Part of a small language model's weights: no position embeddings.
Each number is 500 + 40 x the weight over its row's rms, rounded and kept within 0 to 999. Layers, rows and columns count from 0. Numbers have three digits each. The size before them is the row's rms in percent of the matrix's.

# down: layer 16 MLP down (transposed), 1024x256, rms 0.0742, rows 301-353, columns 0-127
# up: layer 16 MLP up, 1024x256, rms 0.0794, rows 302-353, columns 0-127
down301 102:450498485504481517483509487471553445478524493495548474496486538411580513537529478539456521443557466503482476506524538479557537533549497477507516507516471474390381508479495434441573521550461495478477455551521504492531458568519500452435477467494549524538523508487559515503530558492480505429535577519470473500514464561454480537427470491442552512555524503535517513527456538472489466491532
up302 114:478507460479491509486481506454464463521457461515467576550530512538531534552441463586525502486479548445511447506466525566506471588460453533561492550525561515574567504547416474454495540558484531523571387487479481446502483543569478472433523485549593528514528507436485485499526519518505525494463472469495523532434464441500533474467563488532526474519446518549545492558490499534493466467468
down302 107:470460488527513553625550577539455492454456450479522440473546478537486514445477497485525464520491545554483568467472451566474510453484511437551459472434526494463441477505482449415478479479443461529491466573462413453480465497500487517509496578549515539503422529514508475554485485502489501525555529475489457514469421534545520586520522516512524440539562567469468458444426463447519484415422
up303 107:457447543601459531540551478541488491538528536520490500527465469460546507510506492494457493538527491500431468542492411450486544494514460580408530502509545500457456522495441476547441528471449489556439500506538518567473548479492457499512559556552446514503526567409487534469496545456476507457495488469466597519509592468430482447446470512515475523505511509520461474523550488513523527487448
down303 105:506473407503464485493519499450529527458557490481501458540550493518450494544511497481449546500451502475474590502481391541553553469529506542484527510511570498462515401534481493510531520539554529475496530500463489588444492511505575466514394431557509500484471486446493477479521549484535466499465551478577536499470542508533463527537524476466404500511515459495553413496539485525499567516575
up304 105:456522523519469497516482465462542610535502509467446474581526511521552518471455491521532481568497515506489419547480503480463453548517486486498494496497496528560479510502474460453479555496500532479509368438510491484449611413503499487421411568499431532533501450452478483485498517511513539499486507446460514423537549516533529493516546394438542539468474526491493476487502506477490510455490
down304 105:535517513489445464570547526510533518532546525462486505505458416487474549511479458436514427507491500505517503532485469456545515470572438484498564511501502509496551450508486527470484472513491460465477500519486484450477562512455463490507512457491504466555485492485538633524440494498440500530478457578423499497400478574469488494561535457483447490553487543556521469516510495469528491393462
up305 110:457455566534490515561473440484516507503522475529523519479509488547440517543440423458528549546509483510534431513500531506482525502513531558445541559522460511492520468528477484510529554465451512508530438406485558490447483471490471490502421560530429497445481492449496467459549461442425512507482494509453525433466505517566495511535531405477527536511530515571462437562539420490474471477472
down305 113:491531486485478493452530490516485543534486542507526469481527518549524578522551564463577507497438390441544479547515532506498478486547441476509507471551446536477476444527467595497467467438526549583482455563479519433539481465491501479488504536533469484451485503478554532523535552410501487468512544450518472496517539492521524552478450525479505514505448547478451523529506530482546512498549
up306 098:546497499521419559491493526494530479433454447518464494494428546527527556496495411515518535540499621423496422555498480571509505495450486492475487541592502537515557490480501529519522557530514532537521448505516482512482449522552547444472493480461539461435550582509415532476548495506456509518505416496489566512444515455486458508542562486498540516479485503526460454505464552390465519493475
down306 094:468626511528522454510473464493561475496525545516498470508517549520538471528457498487479485414499457516457452537582489479438466468483525465546489477481500507423447513520430550484476455533463473505442442462482461516486496481467400547434493491528504503543547498557534434435517501534593516497482515481474496455536496466532539534569532466500486515482556375466521504506543463527540485434511
up307 105:499509553514496484547527457465527504481481522490510537498492514520462520553494523475485460528470455467462478493480380507454517563479502548380516480520551518525477463517507546441463531517469503520507475525502562485525572507490499477476459488574503475513546556500500467514446509532463486515468517556470578496477535522534495433497525493515410530559523543547466461482485450471501407479508
down307 108:477450459516488507491553515422510461507444481554539485460477516457544538477560459504504449523431429520500517457468516508480493480472518561573527517501513475489580523540469422515563529474494428533533436484494522469427489497496485500492468533421515546480481583513505415521491522438473482572542493439468467487518518484481539537516528480520572472583513478566559642514548578492515504408434
up308 094:409525508510494544546544480547475518508530532534514578528538439509558511500488491448460525589497453487532482539493425529523477496478534476531490471496517441464485542517494389486454560513491527496539480441463557544507538546482449512478491504533518442395557466547534469435476567426463501526466524502488472511547536497418523572528474601470573556438453488464499493628495443552471490486494
down308 083:460515554542551412494513506505529484526527501464560453514494519414509446466511480485480423490471513537522496538494520527422542533463426495530477475486522456451470531496514490475468528479532480452500506489449480484491569564494486484463516493534576504520474513505506523396515502425552497478523559444512572443517556503511547473597462505587497474593525580462590489513502547518471543468501
up309 110:466591534465514538473468503418572388452472495565521466558500508472531487441488510548531502453467490471484500512460503490526476507426560478547468492475497455482489503540459456513480498546574485462560451513461528537465472473490489488503481507558555463479420470421470479485415516448532524623451439458466508539582600466441445465502432528534544507483495467489520576505489486484528506463444
down309 112:464540487464481521473491488482472512517572471507500519459499498514392502493488543473564472425495457460521432467531475533469446461484504486460452507476376540546501464497587493436518435493541487464501483513477489500463534480595472518526572507484486508511556480513472480496566533415577504467466524432483596406489416510449457515527496513473517548478510486516520541486462476482471592466568
up310 084:501525464444487540529474522476507504380503488545459556541534503499568534496429525461475537484447493440553488488447471580529551502510445472491516480506464525455481565541484471508555527494545460517511523477537519495479467394527561537467481515477511480442495530489429428527481546556468487472508500494497517585529520436505508538490540499472489482522545500527410503497450476489506487504495
down310 080:511498567550518465497524433514509531547486508444554499455473444485474462500565486500476438515498534473441471473536486482483473501513528473478537520440482465501460503492455500500471474512493491505519530494481515536486546509484470475464508522614520469514516548559450575442547441495524502583450449504461482417510499511540526472571464505544500532480430527466569521510520494501492501482449
up311 102:506505541494494487484523426516530444474387512539456529476546494550580515497512490549524634489548509502495548526500445526495450493514514507531425603532529523532507411528443509552524452461513590494592481477537481467523462504507518486473509515488524527386489460573467564500573498495421465522446487444501480531548423509533518483561485526509538506501519570584526446536517516534437488473465
down311 088:498441426508488466495469589477564462494533528467600421532503512524488476518536563422531509548463470532492515419543493466599462509487463443474421460504529483543427476520532522459512481462512488430471455505473553451489462523577472518499476431377464466551501526467551504434509483438435407512550511512456502508512540448500484496543496545462481475485503557505459480491456478525516474443500
up312 109:465414509507399489469565443474477509451449502509502481510486509458561526491446447457480455599533557458507495479520504511472471478495490510486475460506527502541504580424484516458457513551539551518509508477537481602479488536510549469481517502490461477439521451474471524506466601480546483495414496480488553513473544509484490518581462463485507522503516494505542406538459467439489464472543
down312 112:586499428522498513484528562517500434487488494543479509471533465500477466529468450598541532507496522482479562492536445490477588421501436417469500478442507464518461407495557492458482511430495463497421449510446443460551606461514475541545549455566510500504568488458470526476530529511521542477560521496555525499480455475548533558467488484488488443456522527501526537505514496486493514486481
up313 079:430476519515481510539512425492527542481532494481478489521513554553465498514475481510510494566511471501500502478454468495422488506568532491524462489538469539565480534485537503496517590540479529519430444496524525514461529487447442467492464507532485483494515473489523515449511519452483480465503482487506479475474493463504464501538544443451470493608594510582504469492441478487538500493515
down313 083:584574530518480529481497498506456523526460518507525539476499499448454475452554501523452417473521476437421573515539532484523533508462499531523490488540514470474503510434500503509546510450498533505514566521508536505461485477455495488466570505548475528432502506482486505477544505477523426492512523500487515455536467514507528476554537458556498493477425501472529574469478533534451558514442
up314 099:480521473521554584464533469523506450487513524512478549445424474553534505514510511420500492489482532472446492537486469499480521522492504510424523526456449466421489527545478521588498496451548514494490475510507483515473486550505525521498420531525445458454563489516455491432427467454570492554466469464467517515499428432454535527496519505447481521461518555538482439527484441454490475495475
down314 091:570488531495492575511532493525500466495481516555559491500530526428485505475529479463514510468443483471444457542504471524455487472550488513565455494519548491586395585550536484519506570450521472459471489468450492427457533562558479501592603420463509482522539563442462549530477489512458563492579467510541531525492524476509563521498455511469476548510463513435497510465469554501478461497503
up315 093:468486516524437524502560535515514492544550508472449530519501562487488426516524526541534498544495525471507412537465425507418497460427461531458522568536521487478528544545505479522504524477440491506518541467472576571435517461477533447462506519521465462486454554546491458502524521465472470535501497508423533504459550512407492540506447520444565535510482527567435468500471439486509502497474
down315 095:486481492531550532487493445477429504497537501471457413538597489482543540405551505412506512447513485507497530582515538504590453474507486462556541415492477450540517480561446434478566568504468524507478498485439432463534554528570516537453465497445541559561479480466534532493452502541526502474505537480442469553499466478467516521518528525518486448514420480454559453559497553527498553418487
up316 097:540511552516535601486479492553466470480521489521543493517546549469465551489484459471492481505437534498448448517540537502491512573471453461469497458543523527495424524491518466517420549537474533637536477485504472488477498467574487516475456517492499482454537521433469490502460570483452488538455500481472527559474506494535529443569484588474560531500479499526460505521516466445548473471473
down316 100:592554492452551468495593485426458501536541555480459496474476470462508484492572555440497505486486563504502501497485474498491373419525523562496489530555494541526581503562492509426518474443451541447478519469508476486494452539481540498499528489517518507504572563559492508473591540472524566520556489506435484473490482471459514532472465514549546513496532530438508528585404542555555459481529
up317 107:457492482561553450543523478475418500493503506532469508531461480441473525497535414489520499572445481502478496534454512466464503479487490554446539544595355517509535489561510390515467568547510495513551420542484482468502478461471476457526476533495496430420562537560411530472450475581535497484527516418479530643461522512467396511501612475512482486459505537503540513520546454457522572475449
down317 105:488511486493462515517541504538532504606524491487490582569493508538502499487476488464450562488528508506534519477519421478543490579518574509500497466466508548493479487499614522526491426502449529537524496504506440520484517550534526503534534499546535476555455474436437531526516503484517577500568489452451449560515573552529459460579552483549440484476528477465511497443504449572546480499502
up318 103:515540550539448441500478476494496510506510517496475487531502536502540430485494450583483451573445570386428494549454454547522528488478520497503464543518471585479486530485485462482447540448535554483560504530481526487472423516536481462482511436475414527416416437459429530444517473497496457496532494490466492529472525499501515515603530567515491492549537483546504489523508466441468450480519
down318 097:495420450448504505529500473453573505547462460473521513526453516554517480533463448413488565483493429540529476472558530495510423589471444495492450507479627498530463512455502450516524564455472459414428576487536490524417537533449464464535523419518520533540493475456467408535484496487501508491441422520619467465502482489532574540466555505478559517466512487576547519539460537491531522491496
up319 086:449438468546502427509507530546529541484488497558483517514493561428521478517454454463542546479476528530444531462479471487524511485501493492447520488540515496570508579508527427497568473496498495510499546513509470479488564548517518464460476486484475512472513575486443530451561425530519517490453485524489505499481497457473506445466462456465471505521517453512468488519545464482564512463470
down319 088:488490487479433540471456465480428471484523472468435481450491433476496514547556529573470448470457523484462522458540489501533522467529517510502489496494501539506457473506487502410527537487497500471514511536580487581494402491437463569425553491559515506499517485496414504505486494417532457511527461548457457485473492515542498494467534563548465511469454462536516501432500523480466502403520
up320 109:439473546559520469507480495484412485482472475520489472475498512503544526458467442467573448550489491459492521519472563495448454549484487511483551482523508530513533492441540446476481580519540563549495451462574497507489514522492454539527473573456469436447552484467446544537435445499456489566473433491514500459474527506496455490548500533460587511533528603513489463584515548463442530456514
down320 108:611493502482442486518492473502508506535516513511531474546494481472450546484487434548465571483468509457470558527624456479530479560573434445520493535549480468535522553501420523464464542482467510533501492483523479462528467506487544477485545520485457544535447495569440474503448450462553521531531517464523458559459559493517450518531530422534442515524449494513549522450429419502511547541590
up321 100:541499502505510509539459490429508509494521501534536466544475462408485485544453509476457472552453534461487497611548488514565516559494486486441463496539426550495458544551464505448515499451462524515451507501561550519563463485527562484431407511521480444427543496494505502542454475536515496554404477510485550526497483473458498500482497490444508540547530587596550446508528487499544590481450
down321 103:510564484557528466521521493460473487489489492467469486467488456491524476510538506510568491588545454427490459537433546494463495491511533538490453486500468613526554496552470492519566480452510467524441418496513520469523522453499480541522475510507497490474573453456510563481464489464501609502473489472543422486530474528527474509472502444433538495575515516443459530513543463502490581532505
up322 083:473484497453425478566485540527560532509491480542484547491456574458568502483383492482543560474530530548576481562525512532471494501448489593480479492474557532455527460497491537516447510462521435493548479444452471522440481437508556503515504555458411494523434482491431494466549441570520437538539501511504506512465513518478505523431381500476564469453435514458471481527493457542507486507481
down322 087:527549528541518507424500427395440519513510513497545534540511502464472514444520498509408417558488471452518588478531494470550524499569549469512483483544480470486426439476468532467558548542449514500461569488493515465526489477513449543447533459505582524484501464433449528480572532438557434496490482476549528421485452478539486476549529574545546546507492512460559554488531534509462499438443
up323 100:423386574511511529503530459466471550464549513490510537523514496494551526474498465475489440510502491529556516510502488511554441563542485525494513446539516467479419436481563408561435517462496513514542490409425492524446462459489440477490430552537560421472549499551499481474516514590451494511427534487460550510508513448509456460412526461526542505514508447519548492543494488468517474465449
down323 100:466508569506523509500585415484544483485533496513526497482439458545487487478501525568478492545520477488524513505504461527490537492514549559454475519495489409447511521580496519463456497504410613426442486483501483443479559506411574541516490447468488437465497450524517445468412441448559510523484491485462500463476540491552542504549480438524478525496431503557461488495538415434478492449464
up324 115:481533517538503499493532489492454500513490531511460586574543468466513478411463475538534542481404475478556531487503480519511517521499562564498491482523484500435524487515526492525508511427522533490547464440561536502464516455558467442510482437464418498548506520576441561515521466521487447483454453477511467494480483520479439469489447454480535486507423553559545496559516510460526496410448
down324 116:495495502465467508491470486604509534536473507425539499503462419550488489448578473547380459515513483510529472388495495584506504462390400468540524514501479491435489488480535526462515455518495504511483523499523492466453432439528537482534500560481480535528562542455524561467546459615482537450529511478519481521455478513485482473536502484482460550483503448464502489516512513491490514514537
up325 112:469549467471494524515486547535444556484459596554458471560505550493512522425488520535548569492452488412511413550479410495481442482472504555503441538499562564578542550525445511412504473552552597504520504492509594519474386508474498489484502483526484535454458515513473468457506560433505461527434462458538500513455441492494492516560439457437486513531515515524536465518446545557474479448478
down325 110:404515521494465437491467437587481528429469491528468529545518550605487492499477502521495526507545498542489433529506534452443516448473507505476487436493533496509539464460490477547510469532522525437533498504561500523474512550483542529548521492487493489525507574572492431531501493548493560474565533518488512435534443480501504505533508504486440492516511530476535471485440509449453554506487
up326 102:479461531452535509613494461547383544516507485563479618487528498495518503535461481506508479491513455566497508471455520495520443540391485554476515520534546551503425508479590488456511485455510543498544457470495485536489525624509579450451476521473492536517503501429464479474501539520566504506473508517447519501495493500442524476469501460493498493442513549536461503493497484479548431452516
down326 109:532495597445483480415472514476493504616429517516473532472414513585508483462555528528535521512529504498489521490504482512487451465526557533514517489516482528490507429578518537533481582524505532509468546504505557478514448481524543542535473575438535525473583489472482531523583486479572586481514535483490445427524539431485469465502464484538440450467508521503470516546483422495473455483556
up327 101:405514548528458545581490507523459517488507523531450486555468492482489447531461451509491439555552535440544449486470553534475488542472515545570516445535453499529510464451472497537426492466461489468501473538428519443432523551491520524480492571513473490463533538567469581515501490511414493474534506473493538511477542520487515374509479534463454531537519484540534530576566447484506485464443
down327 104:479499565531473459559446506502441450525487501470491560402537598561528522517495475482427501467471491476539431448586465461509504560520481508521488490524469514563459480450483519478515529541494578448420502454468592491464452562470534458530473470476522491449526508527512505515472448514530513461620464457544528475452524504582495512550496524513541456516572451487523482474527534520463487426456
up328 103:461427602438548496518544476460437473488442433521504519533515567454476449473454535529493591530511477475473475482460542563508464537432492484564493502540544488492492497529554455487522499465598499523513483434555522517487498502439483531516466564543475545441435493561531495504473514482497445526479490537474460471551474573441501490522456510518544488374497556470486473569487457564580518452531
down328 104:524489477474545532470500504549502483447503503510540503462464499469463423588545467461473493543475455504586462534484510533524539493560456496453621486549579521448459394542504518477497399526531535417434459521512497485537493491462481496489481487510541582595442473525464490451491498497547454391530492511471495479462566516486491462523416502459564509528493502600537538529463537430449503427511
up329 111:475516506510465530474464480538451469449484479476478484512482400424577495468410504456562461513478480449577462498523529501454497511556508526450485482580504461464455509496416508473458465488546481532526487419491523506454474483439476469507516485490556431417474473492456543481459541528466497504447486509458528479530556468473481459523491480424566545470501520551464457606542525450511541473500
down329 115:509465532500486501543477519425493477509463452463543501465473454590531403504531509470537475418575507564512425490455462479480441544523507516469511478541489429516493455555510490520455463417550475461541575481542465552459510500607542526575536493450546516475516540420537529470464481438505543461558466457555438525507510460537473503540500491484535443542490454439502500476504509586472502429483
up330 100:466544632529464433533434487544468471518478480571513550561487487457589531471487509498528508488544427480449518539502501422534513535527474497519446447500404479502492497547469548481498521523456475516526488466503520533546500501494543498501462536558493503492465480514500499491471477553521536472502490444470464516499497485572511564486483464557523518461528544536558509553489504611545501477489
down330 100:505532464389557500449523569418508607494549500405559605521525449564443466501478529457488476459484562484478489569479489530448513489519533453511537460503535560477554461523501488423469468540474520467481486500477506479462482517501443489483537501515442539512432462565550568487497523497465526434509567507524453440509541528568520549532461522444425493461500580440498455531542466499489486478549
up331 099:484400552477502507570456437537448530474546524533424515515520490538437460475428491526472429463522530472420494513440431514405487545560476503428553529458517555458607518398489462545514473520524546523519432499533571549413468474500509441523490518530485486505502480509409488433437488489511483448493471483499551508568476429490412601470486480489489482430484555545476402535433484544536427493480
down331 102:531502507480521530468433450514491517541569429492431500570525513507515504495382499523499432481456490531495570482500548487530529545553501514497526478473514551473485513452521441488495540492508454436533521539451529400561531484469480478550467521453498498495510503465434508493483503441460444544557471559536557543546472529491548513532560557473479477480498529434494503484581475446531533587508
up332 095:480516543432432519526467503413418421470425515533480515562505505432513438420473499573490502540511540507550466540497542465523468513478493512510436501525459498437552464511484498484492500552497486420540526519468545549427552469451522508508473536530492492503526502516514494434548490414489503519516338529476502500556505487506577442561535470493532521502435511531501488509543487580485511473498
down332 088:451478418511531478429571499519539528532530490535512458511502487433516505470488486474507564515492417495510480458471472553466489517499504476535560497477515517504470591508567509435498428487499480483423437486526487490465516502410454495470464498478485497491539459483456533507490450569541517506478608407520438539495543509440468636503471454510440467513532450536519488462523493512487524566515
up333 098:466489502527496588473504503497470579428415475564446501595567564473590489462479534532492492498460499529518518542413506492478438508409509560481509501577497561482454586451563518550467509475489594484497471458568502536495490467554506457493465498494461534504500459540507517506518515513479443541473528552526498515535549440506467513483478491500558478432456543523415540545543517543514504503436
down333 098:543484559474463424521579481448557503564499499475502477509519482551436508546519514506471499538512407488482503456498486540557474480556406461459480411402474545469538463528538475499553401533521478428525487508499433471534532504479468487434485569411566498502478511454496512523455516539475498474503565471502530577519461487490468414562556548432485403533497477542515544504476516426493457605524
up334 103:453540517528505514469556478505535517481500487527515536466491532531511518494424504457505425578500490468496433540503437468512533456468520477482556492519499478444471449530482504468437520559520457526528521437566544577517485528496443436538409489509468494439509469469428523477494478572507482492463479499499469582514437469464528542502466421447547552451464493517496553543409553520555530471492
down334 106:445486447557545522459524518430530582514574555451507484483446524521453511519507478490520545476487536531483534537449462593460486483522519501456464480409536505454482480460429518470539596544478459518548457449447510476552521502497586503483561443519470462474569566479545516422458431508533501486460521506506461359457516478514536442562510551477466562484528571525563451508508433464438546497473
up335 109:475477511483470612483512448476408597497515541518477507509513516604542519486494486505493498521587426502574426567528438533413473496543547496484547589508475503517478459495471460523507517442513515423441573481528490472535534497557510494514407541478485520512556403477488505545527498514510504558524475469570492533507533538510519547515498434542533484439517542594435523538510487482479544382476
down335 116:533478567493457511432491547465475602484560500493487432480476556504522441499523522472519509485399456542537520487445473493539484554469461477481456512537519508453524567484499480489505527524500539495478455497509506510490458491466590491606494453511520493467448488400474459522527484472429474471504524516482517488526515580539535524498433543531546514491522484511523470567393474554536509643483
up336 099:542476559577498451586512493458557507505504465514527491542501520533554522485480493506520527482475466485481477499412459539477458490528471476464492507495455555488521579532570509506430502415519480511472473426505507460511511463541507477484454511528449513453489562572433512427554457587524460582548483534477450482521562535481487459540472539467590540455453503496394456514485467485526450496523
down336 104:489439511535508519492557480494427484493420534479399499457468499514474482502533523539478506522529481454574531529500498519509498530483495495578501565484543501432511555520442465471545537520476538492514551439503461529518504489466487503501508520500514487530541492520525489407497506516468498573447579545515460410481448524521558490486462453453472576522501526506551476491479472571522453414468
up337 108:494508507493467527510582454475491525468455543478486454457468523566491477475496535480504515513510515460539436501511478415468459519515444512457554547532509557506516517514509453488389495520522443483532498440486483494451537503483485369540490521512487495456507454411521480499513593489499547563481461458544525562482540505432451477556384519564456520416523448577489530497546496523490516467460
down337 114:553515534494507595467442453466514514531521503501562462527459510522552520540464449507579538466462501498538454503509497504504415474557536517462535492480498495485521410523477557512470529539448577435408521495430430513373504514482487467496537472505413498526528484540503460550486552479448552530458568505523475619475434486554547500550458458540472489441494490565515544477438508496528494455490
up338 105:398527472477446447504533500502541494457458427463509509516501468545552499557486430512539520554555471492463468535544441507463497468516535513543480519527442469518478521502459509542490492516500574449549549467533496573469535514510421483515456515524449559435524478466472508495400474503545495504511413530455496519458568528492461529574461486464580623492514502550516479514491463477466437502554
down338 108:430475558547520516586525503486497523470528513499526528510502506472509512531488555495504475507532467495445507460476540446545539481471452504460472464519535459495453507478514464519597530533510445487485554462468538512545550522481503535476430479420541495591486476617522485527471523474497466497487453601605507490509486481494462511507508512496535467555466463502525520466524493494457526484570
up339 104:457454522503456478555538480554444512515514450545450540538450535474545460395518487473588446554484592452452492576420475515473479498508486489496545483501510526515432516483539521470495529520485499531552520441560577500508498513482532506441479550487394500468485457534481543533516527507518470521549454526494518526470536523498491476512533477486567521495421483577421567500491489507468494459488
down339 105:514536457564526545580482477474462507504409504507487498490481497468559527483499470470530480510487474415491453472480541496474518463494483453488514582523494447520495592502528472500490488514489499557433465412478498517534489476505518461474575496513592523493550471465533549486468502476511489608519489489540521518489536551524558538586554565437503521579505626438519491478490593530487565487507
up340 103:486440547431536523474481460498535480492494616573554547504521452562489541475457497538507506525540499451438437533507453518518456545575546489512588499537501559459509526510454525457467515510494530529514540477512561487584439522426576455527504571512489542508502507517536473490528461477511555445452522445467463508571514483488455536576401448435499545502441526545458464575453448553547479444533
down340 108:475571467470449524510482464565532533512457553431452523461477539449493491475447505451379485477510525512447483530538501465480518490494490525572488484458507535554518475556502549516489504483448494468480542472524552509521513521537519492464523556508479613471415471526475569416414507528469445533434432438517530510509546535484478481586532507442523515506450472489475572545528552486516538412510
up341 085:458395501459495500537504490522533487482426471556468487547505498486571549559464435456491546570494481466494495519465511535540530494451496531497465513471459519407511493486473491403537517538595493466507486521523469533467552449480540416492478544517478487540535475479495492430573442502471488500488487486502467446483478467515487567527477416466506517412515543455493519512462496489552493484595
down341 086:572535551501510514447424494430469517485539483491534486432439490514525473523517532493440470471482510393456515531581535491570499438505431515549505528513534469441504491461497510530493507477498495482481532458436520512523495475517428554498496492496487507515494534473581531521538478452543443464472493473555500509520441534592487467549615545539504547488442538523541484490495574523493508518450
up342 103:525509564469477473463552462481532537466440501513509515520441558462559480504451521517534522580470467487515439550555461527445506536489587488502523517529457458516458562462500492501485528477527499462494501502528605513426518457488448498457540511505407503487506539499414501503521474529475450485507469479505554519482523516456481595569497475456539527424491515538559482539500529459506494477468
down342 113:484484518531569451591462486518478510512511436576547552418593540444482458471470557510508549446490491510505563468511508571497535496479484527464466446468522559407536472535516588439517476490491509522523482455513535516510498505495508547518516545532513473477431590554457551473551507525523526540505544454486514506530472470495445513443490514459563468529487546491497541487473523531463523447514
up343 091:477453497549532541518495554480526506485436500519521466517534577454553541509458389550510565530506526486493492509543567539485462557489472537443529503549516526517557579527445468517505543488526550497459498490457576544463508464488522506470522536545479461539515436449507523562501515553460490520469439426514503526452485518444532390493528447468480524483533477540483498530517464499606531468536
down343 087:564453486541476508442515494465586535480518479413577441496463481521449507449492536495487508583495495577534538560439434454523510499495583555506487498517550454454561501502474516523518519450454503551485459490502507582514518518500498508578573503504491499464525509497506491506474532487558507520538478567492446554498476497543490514562471512492595434493532498517452472482461549492450547368499
up344 106:480518489571464565577476486429459510492548514590546550562544530459481518483468470577486435485468517480510507499466521484513475475427489505527503379564495496436510581442501433422439489446459539635523513518513509524471481472438556491461436501493537474487453525547453506427457474546510467464508533510405496500533527388505529467535472543487527480493506560523472501499487430480537483476505
down344 103:501452513480525465543546494479491533435536526451409479501550482390519458487549508511471512485499528503501540502485473475481525532584570480558450455462518502429539437519514450454452469402530517510452449562619462519517478532525485518537491467444584562521502495483442500445489528514540500493499526562449436487500501505485467504509468426509464478496508473492498485537488500484492458417549
up345 113:478503575472505561558583457486477469524537471543416477545486554486448531503434450468505509558498485449493470531480468503469479568429590545514512544499493520505384523523537457515493571483545529519525475491496528447447479531471472494428489539481520448494512468480491472541453568534510562477499474465461472506458552463476570460528465489524529552504518524474484533520531496477534448453502
down345 123:516535456483497573497459528477549498488473538532485482478471532492453490499470536498530484530365507483517477534540475459504445497466456497494520527506567545522429529543475526452477515494568541463471538508499480437473505536478569571455512548449598515454478541492544520515465515467506465576475486537475481464501442505472488487456493581548525551480489486550480403434548495489522532433424
up346 104:518512549605491468484535422439502472461548536510454536583501439507532472474517559538518504521562483504483470527473463528490503542569515476450514455554482504479542489541455513480453573453522517457479561555513538490475490510540487423520439516509442477471442518466528616461475519502488542499486482531469502545494499455470456477499439502498475510528504488587502507555576417466500486482433
down346 104:487529511385480524520468516463446472465483480512570534486533461471455492562468517497449524456493459454540581440475519445527484525449433511500471465462548551496523496544550474475476531423440474486463491557493455570436502516459469506504536536484453577438496493473578422459493460445511567479536522464437537526481543539508446475566504537521486489547580426474503527478475552510399446468582
up347 082:477453546487469493556522474411458537444530565575489546515506489501473397491494469538545554516512532476555470496505513517454531466534483415489521521587507476460555531432507507527564553476447517503539496569505565522474455492483443457523525466550530486515534535571512499525541552479517417509474431546505473495621525497495499486487542435461516533482508506538472512547489458449508527468455
down347 086:539534537569583504445445517488532521511505477487540458451543568481518489431502479498497429487499488448519503474480522503511475470493512511464440448477490553460403430501543474543546537536442403557473520508516541466485485484517471500440590509512466451508556452485550524443507528542459571511599568468452476421473529426478473489580521569509595466544506484446475455463575444549543510529530
up348 098:482485565447454577510503460503451434451489476568494508563518584512525498535374535459474502501528510485549439545490512540434441565499531478515557479514524567500492530563605501533495555462545512594529521501466503481500490559573524500457516473471548488466378490451459488493463492462492504517537523509453453518622530522463438462519488505532508519434468470445445497594501508455503494458495
down348 094:519559546539504437518463538516503563528573484454453469467449497468512445554543489489497520520473583533503571435534486468528515435471423531537512470461492420500547507539461521472477521488490432471493448522544530524495487481523452465514541469581453446507553463473481521500433471540493532466453490551542480513489519538465564535447480478493533422518493519514548474525430465551473559437505
up349 091:503488496512484534512450430520483479481480532604484564500526533512480569511441486605534513525438459476512525485491553506488511557466575523513511512542474512466493552535572491425467535472519490478552494517473583529517503493496498496424496490517487477495478453440475486532512528501472422526483533483499560488453473475423445434523512500566610526491509500465501461550549451514551510552493
down349 080:496521419499477454513460556508551499465541475466455495497472454511462467521531499507502448429545520551517465516566496460492462452537524477519474501499493540520485412484506479554538488523482499471492540518495448476520540513477519446495516500444502484561474536565477503491458506544477574478539428536537491535567559510514482565465507501449524444485508511521543527466405535463521492695557
up350 107:498558549541539490539528431464491545519483501515492528578465481555530512489493498552508540467538564438463465541493479530460503520535508494459477510468501635486574516517470477540525498461484572494450515419545604521537473476440482490455487601564451557496486499496476570509508473490531554524437456516463499463493497511452460454485484410506455530450506525437469480463479542505544483490489
down350 108:457534451509485448498467539557480481466499460510472536463482504416467504423397553542508466468433542584444603508452434566531476481540536534521551469447475490606461475501587487509528565519463508546587522487558478491449496534523475535499528495492530549539433509528474527552449484491481514569445528489502460531466441457469512526489476526439509518541502558536437522480539465494619500445478
up351 086:473466481527462492539528531429472531381518475495505522502490560496530545445485468527475548491489530505397456516463491550525507608393436525438509473550473493449422547408578472449429484507526540548477482470500540546514536504530499516437492523478497402501429563476457539486501553495498446571427505490487496494467546495519442454539471516474512488488432508530557496545534463474562524483528
down351 077:493518482500478520482476507525536519566577463453531529483526458507486477496498508471468494522538452501575522455516563495476491490565571441568493538476485556532431599543485468499502515410499448474616473549538421475444440479473499491453505497541544559526503524505500545501493479523541507452605510520477447567428522544440447490503544527442543437488553523430490505520389527546500452466482
up352 105:486474491502402560485516512510524526516514542519447525515503535466614518490424455502507455546513575493539448583491531484512453492463505502482530529451536521504503489468509439530520458495524450549475479496461483535466498526461556498440484515469523467510462403471424448486520487437466540594495436471463518473461488432488444535581489493475521569471503566507391496569497500516490441458565
down352 102:492496494483498534481466443518444421431499468514589521476492491423498492529512478508514539448488476517532512538518542441504509505536510500551475466476547456526520590497536462518540508532511462410433467507508413620509417508530454451561501505465512551474437515503526485515485415492470478530516488532522544396445505482453463554521553493555492505462537476501433506477518540452466497496490
up353 105:479538561537543557545560511549542528452488524533488465591525490488499546498529445501557501460483525464418481505430512492452567510506516494476492536471528453516528555470504439512455576493481415551520481489549544452440508568487566536457517501536507438440516490531450525493470434521602513511451482467485531475518540546504513535611431495529516513441486491517488444545583528522445460468470
down353 103:454511504501552477354449555504478482529469426526429491465456475439541555521465543473571497496481521536485514510452532478487532473506482463528471540523496525481499370426522500542548496492504474515553477457524495513431493485449517473476457486445539495544493532454468481560485560531558508483460502534522488562520438545432496511435490497475479501502530423504468523437450496517547437596456